config.toml
d_model = 896
n_head = 14
activation = "gelu"
tie_embeddings = true
parallel_block = false
init = "trunc"
lr_head = 0.00559
steps = 7042
Each number is 128 + 24 x the weight over its row's rms, rounded and kept within 0 to 255. Layers, rows and columns count from 0. Numbers have three digits each. The size before them is the row's rms in percent of the matrix's.

# layer 3 MLP down (transposed), 3584x896, rms 0.0234, rows 1067-1188, columns 840-895
104:081096120117091124119171130116158113139095160103103131147151143140142143160160147143112135137131119060105146172123175104084103134131151129151155145082147114110135130169
100:145126092079137162104126130119120123132128154106099102133133143160104122167085128115079120157135159134118146154090128149124119105113149124125104089136138139148131118081
103:149120149116132109131174105137090149154170133103160076133114103097136166148084195136088104159108144111127128145117158120131123091150107106152174181099089138152143072152
097:120152127148155106080121155143101107100158124110109110123158106151138163112138108100149152140136149159148084159120140098104104105147157123101177129138132134144127142104
120:155133135100157127103133098106175116085130137126109114130126115113099138130135124157116132108102100159142139138137136123118148131113112103160137075102147103083117128102
099:104131141139104144106145119092111175120141089129110148090187104087133122138189117127151159150102124136104108099155126155076117133158122100123115134096110124122135116148
103:094108115123171126122075109152144126101119135160139112165128086117092123098125125152094080133126120162148102142119097099118110139115094107153128125079108129145152111108
101:128130154152150128136064093115114104107157160141128151143147140177103092161092102115158118130097148115176136135140131112133113138109121139160121112124139097080125194140
094:114185169103145140105179147148163142133129135134131141161167093114152073154115105095097140169164138161154137175138132127108108097123131123099151081134096125141116085152
105:128152095127136099115078070153098092120136123098084112159120126173092092095093110162168105189149113144105157126144130098117103179116148138108143129141126142130098089128
097:115104124172129113132148153128084171139121132139147122119087128118099159152128114122084148142153145104096173110129130122119112114142102111117105149105127148110121156087
102:151167185141136132158168153155126139144112096161117111108105152149118129109094100117120132124130108075159094176128136146121119147132122095137083118134151125119142109118
102:144149152124106117107157121135141161148138148183115136129133111122096104103133124153150098135161153140161150163131141127121129147113108164138130103103136134125147105110
097:109063136138136148113147163119097110132133137132149152139173157124109162106123099128122126159125139131138116128147109139163111121120152157109145127087184152138175126096
103:077162113094163136144153141117109121096127121104170113114107117105145163114126120119170142140136150106136177144153124092170102127155102135080126123065159149088105176131
105:088159146102132113110156111128118124121095084154107137100145153128144126123102121166148099097135143118099099103125131117129129163149130113112148147113122063138131148103
097:115127116122149110121156112139152138144142127186109158114111133095137099143071119095141170102128108115092115125148102127111092197154119176128162157113142134088107122153
113:122153153128076146103116113114123119097113135171101104149101156113119170141129130077098143100105147076106164128104116165151099133173130131116097163127120145154129160153
101:129139118181126169087109185140137131108151124108161161127087110179115132130115140109124143149131163067118126143150128158098126130123155160090063178131099156109134141133
093:119124123143149139145128126163083103127079158140153171144130152112141166147081160130107129142119114107106125111109137152106108145113168142150166080171142143142160149194
103:109127106111149129133103109122113096122117141146089120132122158160164128117099120157144124112089152105119103113134116138133122148168101136118144110139062159080126119119
100:134203108098118123167168131156105168139096098172129163143216114121098112117143192163126116123128099109147145098116084135111112138160129129147100132127124173153148123115
115:176149142120128152121145141109108116134094132146103107106114126158155086114142132140110164106103121112173128164151125133141119137160140123131130140135164123154116098072
102:152140136158157174115122088092092141074164108152164129141208107119126162108141105162140104156079159139140141129156134147122146139113139139088109121137155131153133140147
095:143095155093131129099138139094111148139111143160076158144151177138159130163119102110135137117183143146149129213097137117143106090169166088181135134115104143124143121107
097:119112108147150138104151127090106123144177125126163135087127137066174139123107111094105143116134117137151160167118166149162132070141103133113101128108143133092133097131
114:142088118136151124106152096140106123113107133153129124118168104119138099137119138104147101166156146111132131152142157125142098125109161131104114118125134181122107102153
097:124121106103122140118056134127119113112138137122129131100162110152167122089150177141103143137125105111111130132134181134149102123137167166159176117107111108067155125146
098:136090127123140116157081108119178167130163152106156124117114134108103161096109115122089114124154073090116082148128132141104139131105170119167133117136137141135145153140
101:120124102171092121143161144122117099132131171130147142078151124108059124091169132166117139109124116135144132135126154074161138092104106111136133119157145135136138134098
103:144161090121092128195140149144142146222119136122109136138130154141185126164113200113154112121129167127074129139136155115143139139136131148116129119146108138098110156161
095:133111104147124160131111161153145148104132138129104120139115104102121119096077141174114136101141137112099126119174175123101141128074179139133111159120090149104122115115
092:095147105116131132139140136140127088133147091120135133155141159121181139115152083119081103157161129148148131094153158161112124146143110131097126155177125143154138100165
105:120130129120133145113121120094125116120144114125146139183148152139113149095119143123135104096125110131127156158131162124139117140142152117150121149118173161120113120096
102:117111130088144128142123141126186148119127091133164136140099129078132109127113151108138143120171088153123140108142149120074119108137107125141086143161135120141107115117
097:147165146086143077125107138085101112133130124155140117118086146173126160074100129153128143149140126202108158124163101115139161198107099140133118160135119151143111084162
094:101123120127155133110148104159119131146133166156118141127095149103110119139175145099121151146140112192131139117111087133119140097158175116146142140173162116131167118133
097:113181112115153119119087141098147079115109122150142142101138144131158146148140172132092102151136142104119145140157130142087136151144117094122115105135172144142134159096
096:147139138111105087110128138108108101097169141139141161168148125133130118176119117119099136101114107186134154150162129135097129117137142126133110101116124172112120118099
101:104104097142121098131134127170111148108149119121121115096111129154119142136160113149142093096092124109146115060152123101114112128106107158126123131108105107134098119151
103:110083098138136118111157118137113127155119139095145134106114133141072158137159143179146115155105175139125160077082115134100118122119073124175109115155069110164132141139
084:139104158134132144131131141135152098145138088142120122117175130140175110126128113091112108089102099122147091075133096129170124100132142094146151122148148107100106116159
097:124140122101176147125128154133189124096149135117123129108108133090140130150122123163153103117173134131109106108158082085150105147120131139152146158163164082117139124133
090:131170122123132132092115119088086125143175107168108153134161147138127147138078136141114147107116113101095106148118124148131135128078174121149121131079149122138142096121
097:140175109141168178103114143073111167120110129107084135083166130068128151104115141118105158151123120135154133111115140141168080096147134096122157157122143143096095126118
098:119127143145166123129109164137140145152128143179157117105201158099114107136148162142090109112134130142150136154125134142126125120110121084113162093141119119127122105144
100:179177176093090110161099172106110121113138111130163107159129113150114093168113137087129164143080153158124115136183153137111165124135055134173091104122112149132067136124
091:104112123101141142133147138141118119142154167138145144151131099162120121104087088144163153191158101102156160157146144103126156123168078141111132127155109169130165114160
100:145143136129086105124103084122110123145139134140188097115136131066161131117083176167126095064151133138118135115123117072105107137159115123081129099178111127128183145124
094:146155114103123103107079118127131102137134127101111119110175160154086100152131114119111164132121153148133104114113110131110126143097120164106181141113117120146144137124
114:158088151139101142083140133081139159155180115119147145179137158104131134087155173107141121108128092118133118108151140138162104114095156103145135131159180149099122102112
101:106103114136146141135123080129134167122159138146136183152101159162114097129124075164118123116177135093072178087109095132127125118138113136116130138162125147155135132088
094:097154088127131106104101110086123139121107120148146121156120118093160115128132123124110156129131143152214093142144094129110103073138076083141154153136089180125121118100
095:104111103163143125123146120111134148115140151145148138158084108153071133107105118136093129106115151062112120102101120141144095132101130120088107149111132151160179072150
101:131132142077177136059120158130134130145178149169104151167112115122153131116085107163133094102149132138084117127083134107165148157155128097130088136131133089154088118139
095:122152102107110120119120091107145155117120149198149149109118115139131119090137128127119125125094144144157102126126119110130152143106102156088110127123130112101126110117
094:150120118137150128117119120093145116166143173129123163140120149126139090145144144123131142144147114132122098136110119130130135067112158131124140139134096161147178114116
114:106139175099099129095153150118119140125087151149104176141134101131111123104110142122110141145147114160145170157107107132141110156140107137121144159127125132106133108126
097:110095129121131130106141144119144142077086143120118157154121139132127134149131130136090156093137129106157125120091134094141148101165118110123115112146123147172114113103
130:133093110110127120099188096105185161121127142138098079117118128114102142097114139140132081154134142153118104110122176121132084176162120141101115131115123085126125150145
100:150091075109162135151127115107128181099126135110090113168086134153151113116140101142147125174127131130095155089125126170091131126146107142113138124137119124163090156128
095:116115102121115123094126155144119104093131171110118151087102160132067147111100129104129148148101128123097120041102153177079138114126124163167110123122124125120114130134
100:166163176098137082105103139135196154110138109136072095138123109153086121116112145158112160096149101154091117173120108107174142130130133127137147130153124137150097144132
098:113112132129106087145142096111138107151133139146143143126126166130109129097125125168125099157158130156157131161144140109136153133136114130136174106130105116136115121125
096:098142113100133112145113114150129087124126141148111104154105140163153139130131168119123168129116157134130113137137115141089099092132100108131121129129124097127159120105
093:125160127113113127152166140114171099153115112108157115119155145154127137112111129143155131107063101115127112096115152185119135138162134128117164147127128183109114110198
101:087154108156158118143111116078114134117111178145144183132124130124099099147138158144094133098101133177121069136151117100166126145133155192120172116101099110120130107122
097:120118105158134163111161148132187120134070169121139123079145127089144143101132158133139113103128157122153124117147125131137112112135097130134123096111182135115137111142
101:172135117087118140142079135129100178126097113119098099146143145081158113154145117121126141125138112137114111106097138127122134137177121144112098118175103145121060137117
094:166110128132105123120125144121111136184145131158152130135172148180147159113099076110118130130132134138109118105155093126117133122148093132115123129115119113126130180155
095:113097117086171147109135179110106158152128125122137139132103127088128124099107176141132102125114113115076106145108142089105107132186146143149132146091107132147078144074
101:127132164103083121111108182149161139133125145106112106159072097159138151145096112151162100124140136159129144114122103168109174139113149150114063153141099171115106134170
098:121152140165061157150124150102105124100159111097142104104121156137130165147125140185097124122150153124152112115133129157158136156125122158108136116127131132141147132151
100:163170141179133134118139136138178135105125120144140136153131137120115150137143151149124116124141113103134121075146144170152169109112134079103144131085124145118137092153
098:133157122124161110154107118106147119120165095117154142126122110122168122123091143135139113094146084143111164122166139099099110122130102117144161179128118105118177113133
108:126116135108136104136109116156110117144167125116124106123129183119152103102134101174136091155107117117152116165143141141133098117144111102122137138155118117160135139109
098:120121112111088128100121082123134144125120152134157126130153095110163130147137108115133133124122127156091103125136167107124103105150065135132108131128167135110127135110
097:109113104130141162173101163142140095151129075107162110105083122126132115142094144092152123131099170113156112059139140118103145131143112129089157127109115147150118105161
120:116134175113133175064122153070146140143127148100108119122156154141093116113127128130161086123182094114106153132081134185064126104132105114119165155101118081152145132153
095:107125139124134115150139127166138087136122147098174128154067121155105172131120117140114161097145097126111119126113134133142113141116126103116150141112140137162109147106
097:152158158151138136133154089098109135078174143124136131149120154144174121144163098094106183104116141130135146120132151124107097124133126118158138114090145108140122105137
092:147140144129077142127119161140143170119087127135130159141113091113157132157141113134113182161131112120097134108146115159134115131088136130110135120096173102110137119118
096:139136116119137112143154109138132125159104138127149139131105093137124116133124145146105148109132095158129101118097115085108114171117141070145157150117114123142112122118
094:106110146123088145148151149140140115091115172120105118093103126111117154154103105111130176152118149149091123125132158091129178098131139112184147106139165161187127084096
098:111142161104110138123099114147151104141117131129155140141136136092133104116130121106113152157133131120095141104148133097133113153110132162131124137151128064128140124077
104:133177101167135150151119119127125144133131131144125149194147126090166131120075127089084126148149139125141139129135083107109131125105140123132118127120100162119154143170
099:149093121067142123131178105103127115134160167114145109095134135130104121150127165139116112123119139104102132119129138128133133120135119122128093117122126145127137115136
107:123117084128127170117113095128157148132138097142189141128106131127098146151140101129165122121121144136140144088154103152096113089139125111088134132153105136119132053060
094:084142135095110129070113141138132137076155108085161156170122121155154137108130151119126137153154150124153132116120119121131150103145152160121126180166115141157099132133
096:146101115110149108177121090103108112119127164146124108159101173130150138091168119149141120112126166107136185104149113160105113173173143116101115105123168133116134171114
108:134118102109113147138151137113119101138138109115118169076099152113138142115077155163082108166115164108129132168132125158138168182112120126138122173104126113121105142192
098:121173135125106156099140122097082131158174119145115107136153123167144095104120151126144144094103132141110139090123131116143083170159133106052176149102099141159127143137
098:134139135127122160106077164120123152128121128130151144119095122075145120108105176102154158109135114101122123163151110095118181133130086130065105127127151131116139140113
095:157135165133119121150134125133106124128124174113081138096123133158150109092141152131079131150093115154127144141136154115102170129137152125141151134156136167121128192097
094:124097123120140175153125145148147124161131102112100153137111110148098132096121087095141147128150095117174147117118143078175105092132131112137173168121125167172091109160
095:127136107142116140119079110150139124119106129101129130156138163087142089155124165123095111162116140129105124106149097166105154127148134124129157167143083121135184147124
100:109129128151124137128110109114126112117144105170078146129111096143130129170133136158069122120132124124125139151132082091146110136125139130070127134150100122142149141110
096:105123130151118115130127117087117136106125168139172147119140074115138133124133112140131149114157142073108143114134090106153091149177142104116124145112158125077123142088
106:125129137080121150132130180116129162128159106123115121095123101100116107139175113119132144111154119152167103125103135114133116160138138103118133116107092164148093151111
092:136093070136103115129112129157134085148136101117105143148120135085126114128173121099132133133157114151165138086098110103108141123143126149139191121127097131134103169130
106:101149147082147108156141116089123166151114170144120130114144120117112141129110141154129102097133129160140119143138113124140132141116102191104117102132155098110139114112
099:146153128152158162136116086109129122141135143131147124136097155121136128117097130134079104104115142115123156104143085124147109139120162102119141130137110159111095138126
098:078087156122130159144147128127125098105147146128131148108105157146128136109132137103119122119142126131082135126119112127085152142129119129122131073149149101142134147159
104:093146127133178110146114114148070131150122089136163145069145094101170108145125097155130121164137186125143136123126130074117102123143114130094097097141128135106095155162
098:161132146157095143128151165139133133118040170166118120092122157146150124110104127148098138112139106086119153158162133099132157144090117154124125110141138091091127111090
096:126158150167111135145147091131102099101132145154147093124138127146144153107129145133122141143098170153130141132142117096138137099127140143126102157104150148076116132128
098:124117101162111196090124135140085141130101143100116140132102130146106127173126121120106146083140128132130134092160131131127137100095151151135158138151109128086137149135
119:107088055172103127163150095099139156139131144096145126140129151091176130140088118138118153132135093145124129093162115109181121120134128109175122149093124133123130151185
110:137165122148123130115167156135104169150126097124119126150124136113162147103108131115133103130108114205144133137133182128131164106093155107117109136155150131179156137156
102:151124103124114108147112120087105157058097148140127147103128095118109165059105157142177129119081142109119148142110081165153131128131122160115112140113159104115056099114
109:099130123155143095175130126153151083107158100148142130115111137152131136149101158156119154120123111131134126122105109092124110102118137140155161148132138104133206107116
100:107202138145194132149131117112135105170158151122121110154143125141147108157106112131159113115117151153123131102091140110160141136088136128108128113127157118103104151144
122:114117124132118133136118118160121109165136145083126139160176155140168133118111114084125138103149162095066135153133144112114116118142144128114075142120152138103177167124
100:121139155138152070150179117088162139089098134148161149215113125132141115128148099114124114155121170112116151154122141156124121130126126123113099061132115101133113157111
102:114114135123151140138110117115116163117099157095124135092134138156090128112125129141134106132081130073152169101099117124089137131077166150116140077125120103131185135118
098:178133141124134133114104118098115101123162146145148184119127134097143132107158133112129159128136097119167120138141139129136154143171156107131134125167141141129098186147
100:114116140123160144093169149151124126135152107178137111138087143120087154112133137157135120101138118145135150145178126112170160168128129112100124170103181121146104130091
088:083104130114133135090127111052120114127120153144075105124115126146086123158148119134122145117126122116140138117159127090091145115115160196115137094121130113138143149144
094:153148115152173137115169135113128134126159142160138116117144143109130115115133145193129128134154087184124187139124153092140142130154096112101142127123150091132129116159
097:122183093163140169105145138116137118117178115130119087098145125124086070158156061112142091146155106110163140148135149167167141114148142134152142081164152127165131148161
100:169123147132108165142146125123165125110110132149155116039146114163144093117127133140096143110114117107109155100091120101090144082101122143120144096119126114104112084094
094:091164161132161119102105142117139170152118135143149162131107123134091134173123091144147159146123104165111134099110114112110114104120125150152116144131109161110137153117
# layer 3 MLP up, 3584x896, rms 0.0807, rows 1068-1189, columns 840-895
101:111143125123131136102118131115133150120158184121113125082127117141133121126129113157153170113163118141138134119130094133140146116169175118133121097136127106129101116116
100:148127128146117107096146128131118140106082126130137114152109135154152190141084099176137133119059109149119154101121152112128127157128076122095133145108124129117175119143
093:136106117100149117119134077110116138164083110091126139147124143150130102164120159128122103095134085148110082131114142143127144111140126116143159104108132113151178100121
120:103132135075121152104121094147169126093103147138137115130152095156096158130138090147120140105147134168132101140138130145137118110136122093170115131111134119077163112111
097:161120122159072138137165123088119140127109143072130130169138160116100161143102158135152107151110129166138126110124129124148115154115139067130085124144133121105081139130
109:147117148145127138119096167107114098118104080131133135108124113131125099123100133110114095168172119148141107117142156163165131106098114096094131097164161132149160117152
106:135132114165120124136158170115148133146099157150125136149130145129111137090131108124126145132128148090136136114116099153128096124105113100154109112129101135115099147098
101:134112089138125141093177126107116119143111147122093110069086112138124132162110127168110121132101159190150136085105117144129104118139095113143140142179116122127126122180
104:142127114087189126165108179125122115154115114154103153093132137110139093124128138155116129125155119108182142132160133159186135100086110101133124091149111121115138139161
101:127120165126144128117131109149097125145105092174130101149139100152144131131141185166150113129099124122128117125164123142122114158114181135159111114102108169134070102138
103:148100163105172129103101137117121173112115142149149097128137141162159124093120089130107127070086120139153166166129065139172082108105128107137096139109164143092124159144
097:126150108115131147122121168143145111086123089143090127157152132179131133137090100165097133151134074102142107122137138119083126147157139063124157139119124122133102135160
097:105127156089161151134154122124099130129120163101160118139149110131100112153140147137105134128079129143118115146126089114178120160104114101167106113141098150123160127150
098:110093149132125138114069107157089105122170144144130150139102099139139154171150072102134165148132172167119105132082128106094088129131094099162121158136155119127155135147
102:155130106119124090155116112123132133132152111130111126154123125151168143129106119104129079119157105121112144126156168111099111172092165145164170126079124116138096112140
098:137122103163145113114115147091190144140138121102126153135128158119083125126119140162125126141105126151131180067099147103168115087108103117094128106154131127091102099099
103:089126174139117124098141124149102162107137169155133129161121165130138137162151185114051105127122055130132155090124124137136143122135132160148100154116169113123187114113
099:139112125100124073104104147101114149178114101080125146117126151088103112118152166150163122140084137135118149140126168089160118111113135139114127110133111129111138113130
095:099132150136067109134108116129152089100156120144123134135098125109144103125169119176122166146117118129138145117180167107162123126161155117174158166115087157130105134096
104:108113104120165116114143109097135120104090150141108132108094147144167123143140135155107120118112116130096104161169137105160136117137173123106143132122143108141119139065
095:142132110118156136146119090129169156155141117142118111101115143129140164139154109121113161094157134150135139128150079099112118153085153122096088121109183164114119094125
109:132121126127149112133127144098159123119096143112101146126122135125134104102135152139144134106120098128140129116135100095124122182110094112114112087126140108117126115103
102:123158134084133108083173116111119145098128184124131149151149122146218142135125113126141119128159118091155123120125071151113120122118124099181116148110145140132143116105
100:144140120120138114151137140130147126140122134086131079160113109110095102057122179139144111130131147131151166098121123147120179136128122163144121120145134117108138148093
093:113128131116163097138134137145118156150115136171113152148124102143150155209122164063147136176185104125112106088121125133120163120136142131117126101141159147119127160135
107:157129131116149100107122134120128120153161142119104112126110090134111102110161109096182138129107105109141157122152116103117141136092144059151106163155142137107117116138
094:122131156085173134155104120076153159167130118084146087142151116112129161089130081108146135133144159115117142128133102180127129120112130111099158152159101144130149105129
100:158113116152090141086112158138114123129136111121134173076082108098158121145137113117129142100104146141146142098127101143108101139119126097143137127134186142105125101157
095:144157148100112079150124119121122133133119129135124116153117150188096184108130109164122106179175039146165106102119100155148106145154138117174095164081122141120120132145
103:124159157102135098144131136115103117111147088130146130134140143135211108152129125147139136160066143077151120141121086172131148142133164178134087136120107100123121098175
097:108160128076095123106129136168137087161121135108118133090080127141146149158167162166166168129165123123164139072100107124109120145128137131123170102158132092116109107143
092:104113116139149134104092126155091089128081124129106143136114132155126082114111145117151144111123098110170088166173112149186182117132136097105182096076134106106101126147
100:113162142128158127098126115137131102128143130075169107122094131139140166101119101096166125122109110113132123137121124119160141103084158157113131121152097119141119145119
104:123130112126120138119116124110115129095137117111141138141121134119129139101145121100141175132093129128136123141129181140111120154081149123155122148096103111140114112075
088:111128113123100086167153083120146143086143093156157103122146097142141094152129103100097105139147132121149111127118116121103082142125177083148167154130148135111140140112
099:142130168096106155121131129124140107139138112089162143093103145140145142173119105102133106108122160142132148131163133145167145169146105112150120129138115136080130143143
096:077127153180112142120115157120109116142175144097128091124119131109113148152147102101116128150133107126153149145116071143104124108109137131118113156140116125095097122112
097:085133108144153141140126150116118138137081154079164153088173114088130105159124135152083104122086133121151113138129114124165096150101123136092134136103123094108149135153
101:090116104124138128108174176135130130094110170100082126094120172138109133137149125098159144137127099104087098145144120132119170165145115134176119108120119112143142098108
101:118138107093125150154134104183131129109110147123144126072155137146111145125113106139160125112117096134097141107135120183140109137140101108101100144102159159166120104108
091:096161083135111182147127133129139172101147124112210118140110114162093108128122167097145141132172090126111164139103129169110080099126131111114109141113160138158091132167
100:118157082158083169105170093139146125085131109140150069104133159116084135094151139073146132145110117104135118160094180148115110131117140101112144125101112137132089111084
095:147127080175140140150137086124157105138133185154097165137121124121115119144114150131092149168149151133117174115181141167115140141150134145118154152112162172150119113147
099:095084117164122151118117154186124105152161133116149147120085134112161103173121148137143117085094101161120096126112128104132132152124145136125129105128120125125120119096
099:112155116129089114167091122139144125152086117139145119128120134164141154121055106091158088133120112145125135104156132146128120132134131163152106117161115086120142138126
101:147194169127108106129156174135134117095097151104174170135130114067096131118127115114130145084143126116117134102125145132115101135113092105127137110118107147151143098136
094:165114094163085109138135133133107135140139126121119111145123128169124109162188120109138131148122133126092139093081169088094103090138145073134152109140160127063164115112
101:132171133182098124122155120126129172134145165101117150127132133143112105126135150129129114104118113159145129133152139129109109168149187138161146093095097142140130094134
100:108133090128119125159106152194150051132140118177129115120135082125142115113159129153119112131098127140115088122141149143130099101104090084169086112099111122150183114094
113:137094105162150154128154161122096153115081111133117166113132171124140094143136150122180112131155127094090163147138108079139115130138138080148131142135118132117163117127
099:146138156111173175150138101115136136119124094119114125118102093100114130155141140094112123114086097076153144201123116133167170131113148145125177088115146156116129094130
100:146098135086161154160154065109118105115127155112172097122136113106092131156121133081130165107087097108102081131110129146161098189087143125104142127117088121160114177151
097:140147170150109130155157124094145087173105130141105127128138119124141141113118077118150122136157104118091105147094089135146151136122071109108161100139160116083135184091
098:105109112166166170133136141162157112082163161153132114092090129129123136122112113150150100146111124119144135115143116130117150117137187102075104154166177118134102082125
101:134058159109095126150117139147120141100059080129118115133106097127141128102154151139121149109129109120129154152151122110124136131114117131180135137140102150100125114126
094:147150066099126146125172134112105096169126121105125150131130122148112091142125143118154103154128132112152140141102123194131141189128093108145078106112118128139156135122
103:140128094152147092098079128147136122095139145082124155183109157124081122148091112133138174172160068169119131149138083164114140106091112145092149166114104139098191101137
098:188126129118131143116113110155130081114136118147117162072126110054103123112110146115147116105129154134095176180126114125156097140102111130145167087147114083094110141124
129:116054114123181107099098111124115134152123160159145093135083147111100140151127126137152157117088128138114109097078136173095082134155133138139100119157100106126120185111
101:154131167121159104122102145126155118079144147127151124114151097136155121149127123152100168124154146132120150105115115105114165131161160115124163061132114150135159154127
098:128103135137099076145141129160104153171125114150144094141146098105129123166074140120091183172137133110126118125120116162153082170148162142122089110139139112055109133091
097:092114151149128062087111073116110093122113128142110143119122132113133172112095110116136114128074146124158134103173126109114150117167079121130149176095156091129158124100
106:151126139078136113141138125125104114149150146074139135090147109098128095080125105110137125148115070109094106141134121109156137137106098158181108131147133146126118130075
097:149133135129152111110145145135147099125120147075121123132120127158129131119129159122120108185072161105146148130136115145124129152118126156164135119121132113140139185119
103:142084054073102144129133158113178133112099133124127124192119136155148095141110156131131150127141132118174078151143123143124117101125128159122143134163113137103123116145
101:117144139094106165128130152151107170138122114144120124134133120142166114102112125139161141121147145067133159125119121169124163115144104141124141108152164114083154113159
095:144100123102107140108136111150113141131197133098127106151118129093111125176099150112102149131137152148079127134140124115152151093144133119095145096128139105103141108132
099:118140097145146080117080113106163124125167115129148126114134162139119125098112102167111134129131101177136176128129153086102122097137100135119123120114151107111096122160
100:160148087148110106164127155135137152101132136135148178151150131158136102127061165170134176122116165140110154106164111151150104093111134114122134166140166155098179119131
095:110119119139129110135120136100122194125122113135150094133113123090059129118102149123139127165127114139144143089140144140091097111137115108145106128114163141084146109132
101:114111114120130150126139146123125131132109096128101151144135074108120134171130187075131102162091163112159129112092111107129123067099155161139125123107156135166096094109
096:112144131085145113128148072145136093162137111114129148137105155153150121147110147146146149091110142161122149143145142131117178156122158140102133149117144158148099113089
098:115120151122113099159142167133072131148131118138126117151136150168124073091146158120096103140106070116116138074122112137114123180147102146132094104075123084130126124097
098:137117107173120163094112119103143157124094112126147137080100129134107106110129164100142089132081117072121094109136162115130129144123123169114173115149133171136186128122
106:122172178136148126118145153143103157112114125115123111109121120161142138131177124167141089133135139124143121113091153121135106155146150127140127083158136080130100138129
099:132144136122115093189180151139122130156113139110173140109111082099114146158148127074146136139103123130133134154145164143106119151089155105091141095162103136111147077129
105:148168111139135124147155141097118152137142135093124133139115079151106107105162161111139166106119125136125156125114124131106123086119107148130170144129106134142095127138
112:098071139152150113114103145123122149114134129136126167148146118188116127132143095167106122155145113132169109179172109147124129148154141139115152118108124116120121153085
098:148144103155156144134099134132138183124146111168136118121079138129105100128124088136089108130134142126130104117098134136114104092126128160113125152127122134128112081115
094:158129151116143099098140118112151141174142144116133140115106149114129145080135144165104097121145119123140146144120095106122114168130143129117154143138119136144141149161
091:129180105136156112131137160131079082119161166140118171098095158148123133107106132119165112073093125104151129109137172169081138122118144138103142108138073143085137145144
100:163121101108113118115129111169120162130110137165149080111145130164128162127113089140156138116103077127126104121132106132163114135137136132166155114084115158154123114100
097:178139149093140131112099149106092140110099123096136118126120053125137161101104104154153104133121080126093121102128132146144157091108146167115083117155116099107108109107
097:106132122117118119108135112133117122110134116147117180110161146100108142139089100162100129111146122112118121102143121141133164137099125141125165138173131146082161148112
104:136139098083131115123107130141134168111131112114123096087106128122122139126122118129187118092179137122138099135125149170117139124155149137122123154195103154100168148128
099:138078126104175114140150160109127134162125164084120196142132127072139145121123166163109124128145108108131156113121125106125163135093140149119108156178124125104145145109
104:148148100108128137124139085132140127136129132130180113141149172127116143104170088123129138166168140154132170122129152119127122120154079095151092117174118092106131101151
094:141119128136113113074103120102147132119117085110099167154143143096134096131101147130132119148132136159156133094120162156109076139126111132124151152140084149127123156156
098:118160096125141085142128117148146143073101161131129156142108120137102174120105165133105141150103098125076114095157128147158151128128125148118140069115093093114140093144
101:089092121138138152163162138128087135128174130139136152143101127125111110130123129125165134106116130150095151136109122050137117182147122111103115142146172137149112114122
101:130131120118087102142110140125125103065130147122097162135133103081113132127168121171126111152124170145093127165138094128081127146090133154145151120148132113125131151151
098:125113092093152136140130092123147098143126130135174161095150107160112104173154102132108112143121134137110131156134100112139095126119133141123135092165121133123154144152
098:149139113094160136135098094084093070146088141085203118123115071123126133168110132147117069104159143090110150112104066126123130097127090123141125121154147095133181097150
096:179147129124130135133171142151130114094143128134163164106179197143129164136124112145131104129169118119170074128087149177153115125120108153146159150163121121133140096126
095:138106115157158146118138190114113152124101149138104162104146111127140117143123118128107135131113128105109125129048105128143130160122117130161127118135114140175139150150
098:130089122180131176087133153123125089135143160141133114133141167107085134136168117106131134141164129125104127145145119109144162146155141114100109121129178120124174141150
099:151164081107121081118150101125166133145136114092172108140133171115120115139137139128128124200093152137152155148137129124111145145151183094151102128130089132153100156092
103:093138096155119112107192163138162162077149136120142132142124108141107155133120156149085109136134099122128126139131116123165103134114125063118149115138140132161076097092
096:115108163140123149132111134100117149163102130134116124141108134179138137130117154101140088115139145125157138141134126147164109147128148140128132124125120151135104083124
102:123113151139123119101155083147127126148120108130164146114127127132137097090107127067147118129157106132161143158088136137154108148132161108169096136105139168117126115112
103:156135109138170139175167194193159125148120144112097067085071103100106108120185131112129140133061143143147116148150168096104124191126127152140107168097155118129138132111
102:166114141124122120109130091139119131125102133130163103137157113122172159155128129120082121110122123104143095121121166128136120131127127109147106071146118143136129145139
110:068155132129148154122137147124121179148134152103135137127081066088125093133152103092122135105102117133120108108129106129135092139112120096118096128122166113150160106128
097:104090127086128140114110130129148116137138148141130130126125058092125133093122115072117084148107143140113095144104132173153135150096112173199207154116094150111135121150
099:110117122144103105093127124073099140124145125159112167119159099110097121157127124105144146150126145120123120136165130105095122136152129154114130085143143102160121122143
101:132120128099105114132145123130168153145113156169122127125058101130161143160130164124089130161134106110163144132158136076130078134093136147165094105071091136124125177130
111:166135111132104124155128119170164134111113118100088148107137127159149160146119094081197126114112143175114106106136103129137115148135123092150122122136104081101143144132
107:115130112120115184148115145144139119130154216132075123113134138153172140160097085152133137116158143130135115143125075145114174096104135087169127132115124143126134127115
102:143129182113111134134136125156103131136129109098093102157098122147120112119147140117110158104126111154105141152120143073133184124116117101154074137130160089092144104154
099:125141093072111107126109117088116145143110126129155128143138097157096170104113143120046140177145130159127124116100138137158136092119103137176108131148142145087116115130
100:143162146113138159158144146106088146158106128148136117138114091094144106131124116109087118121111130154092157157115089105087153086131182156130137150155139122134132158131
116:095096135128121115113075081085123131108143100133153147102155141120161117133113134133133163104123084122114142107186128135136120110156152123159135134131134198081119112104
097:092089138145156142107106124118102164133124163118097141089129085088111119146118123149116168148106090129143118107112166118136114136127139142147135186132114117150173132132
103:169196132123091117180106164124126125091096153146125135135119154118127139117099125140110158131093148119133086116154119131115094125124176146128096153071148123096092157125
102:124122132111103107134100122138079141159153106122143148088146153115156136110118126153181106116128105136142119133145106112144152139139125143144133116100123135140138114150
101:147117163143153135146156120112118167167102128135123122127112115159154126133111124085117104131081155130109133084118104134130108125140136113123121087113133066108170134136
094:151119146140095163167119113135172174130132142097140151119171118077170103118132123148138160097115122082122115147120166134126139134145122120153152161146145176078156132149
096:144123134117124148114126124144122122115154126116127166103094096104150110153113146138099157113145099130126163128142115144143163079131144056114123157153105178179125115117
099:161148113155090112125097147147131156160179174144139123126113156097113113151112116119132106111141107163157133151150101102110118082071105140102137152137155132125113149130
095:149133093111117154111125186107128168120185124124099155117117083129099113142116133125159102140129109137171122111099103132133090138186125111142105108125152144101141138110
095:109159122119102136130118106149123146106118151120149083141111118185145148074121135158097131099087151111070095133152122093155112134140172067145131112149129140152104142137
096:149151152101109097084131150118121121153109125137157138114096093160120165117156164130100112198107158148145118178215145109169112143133161098165146130108182153141111129154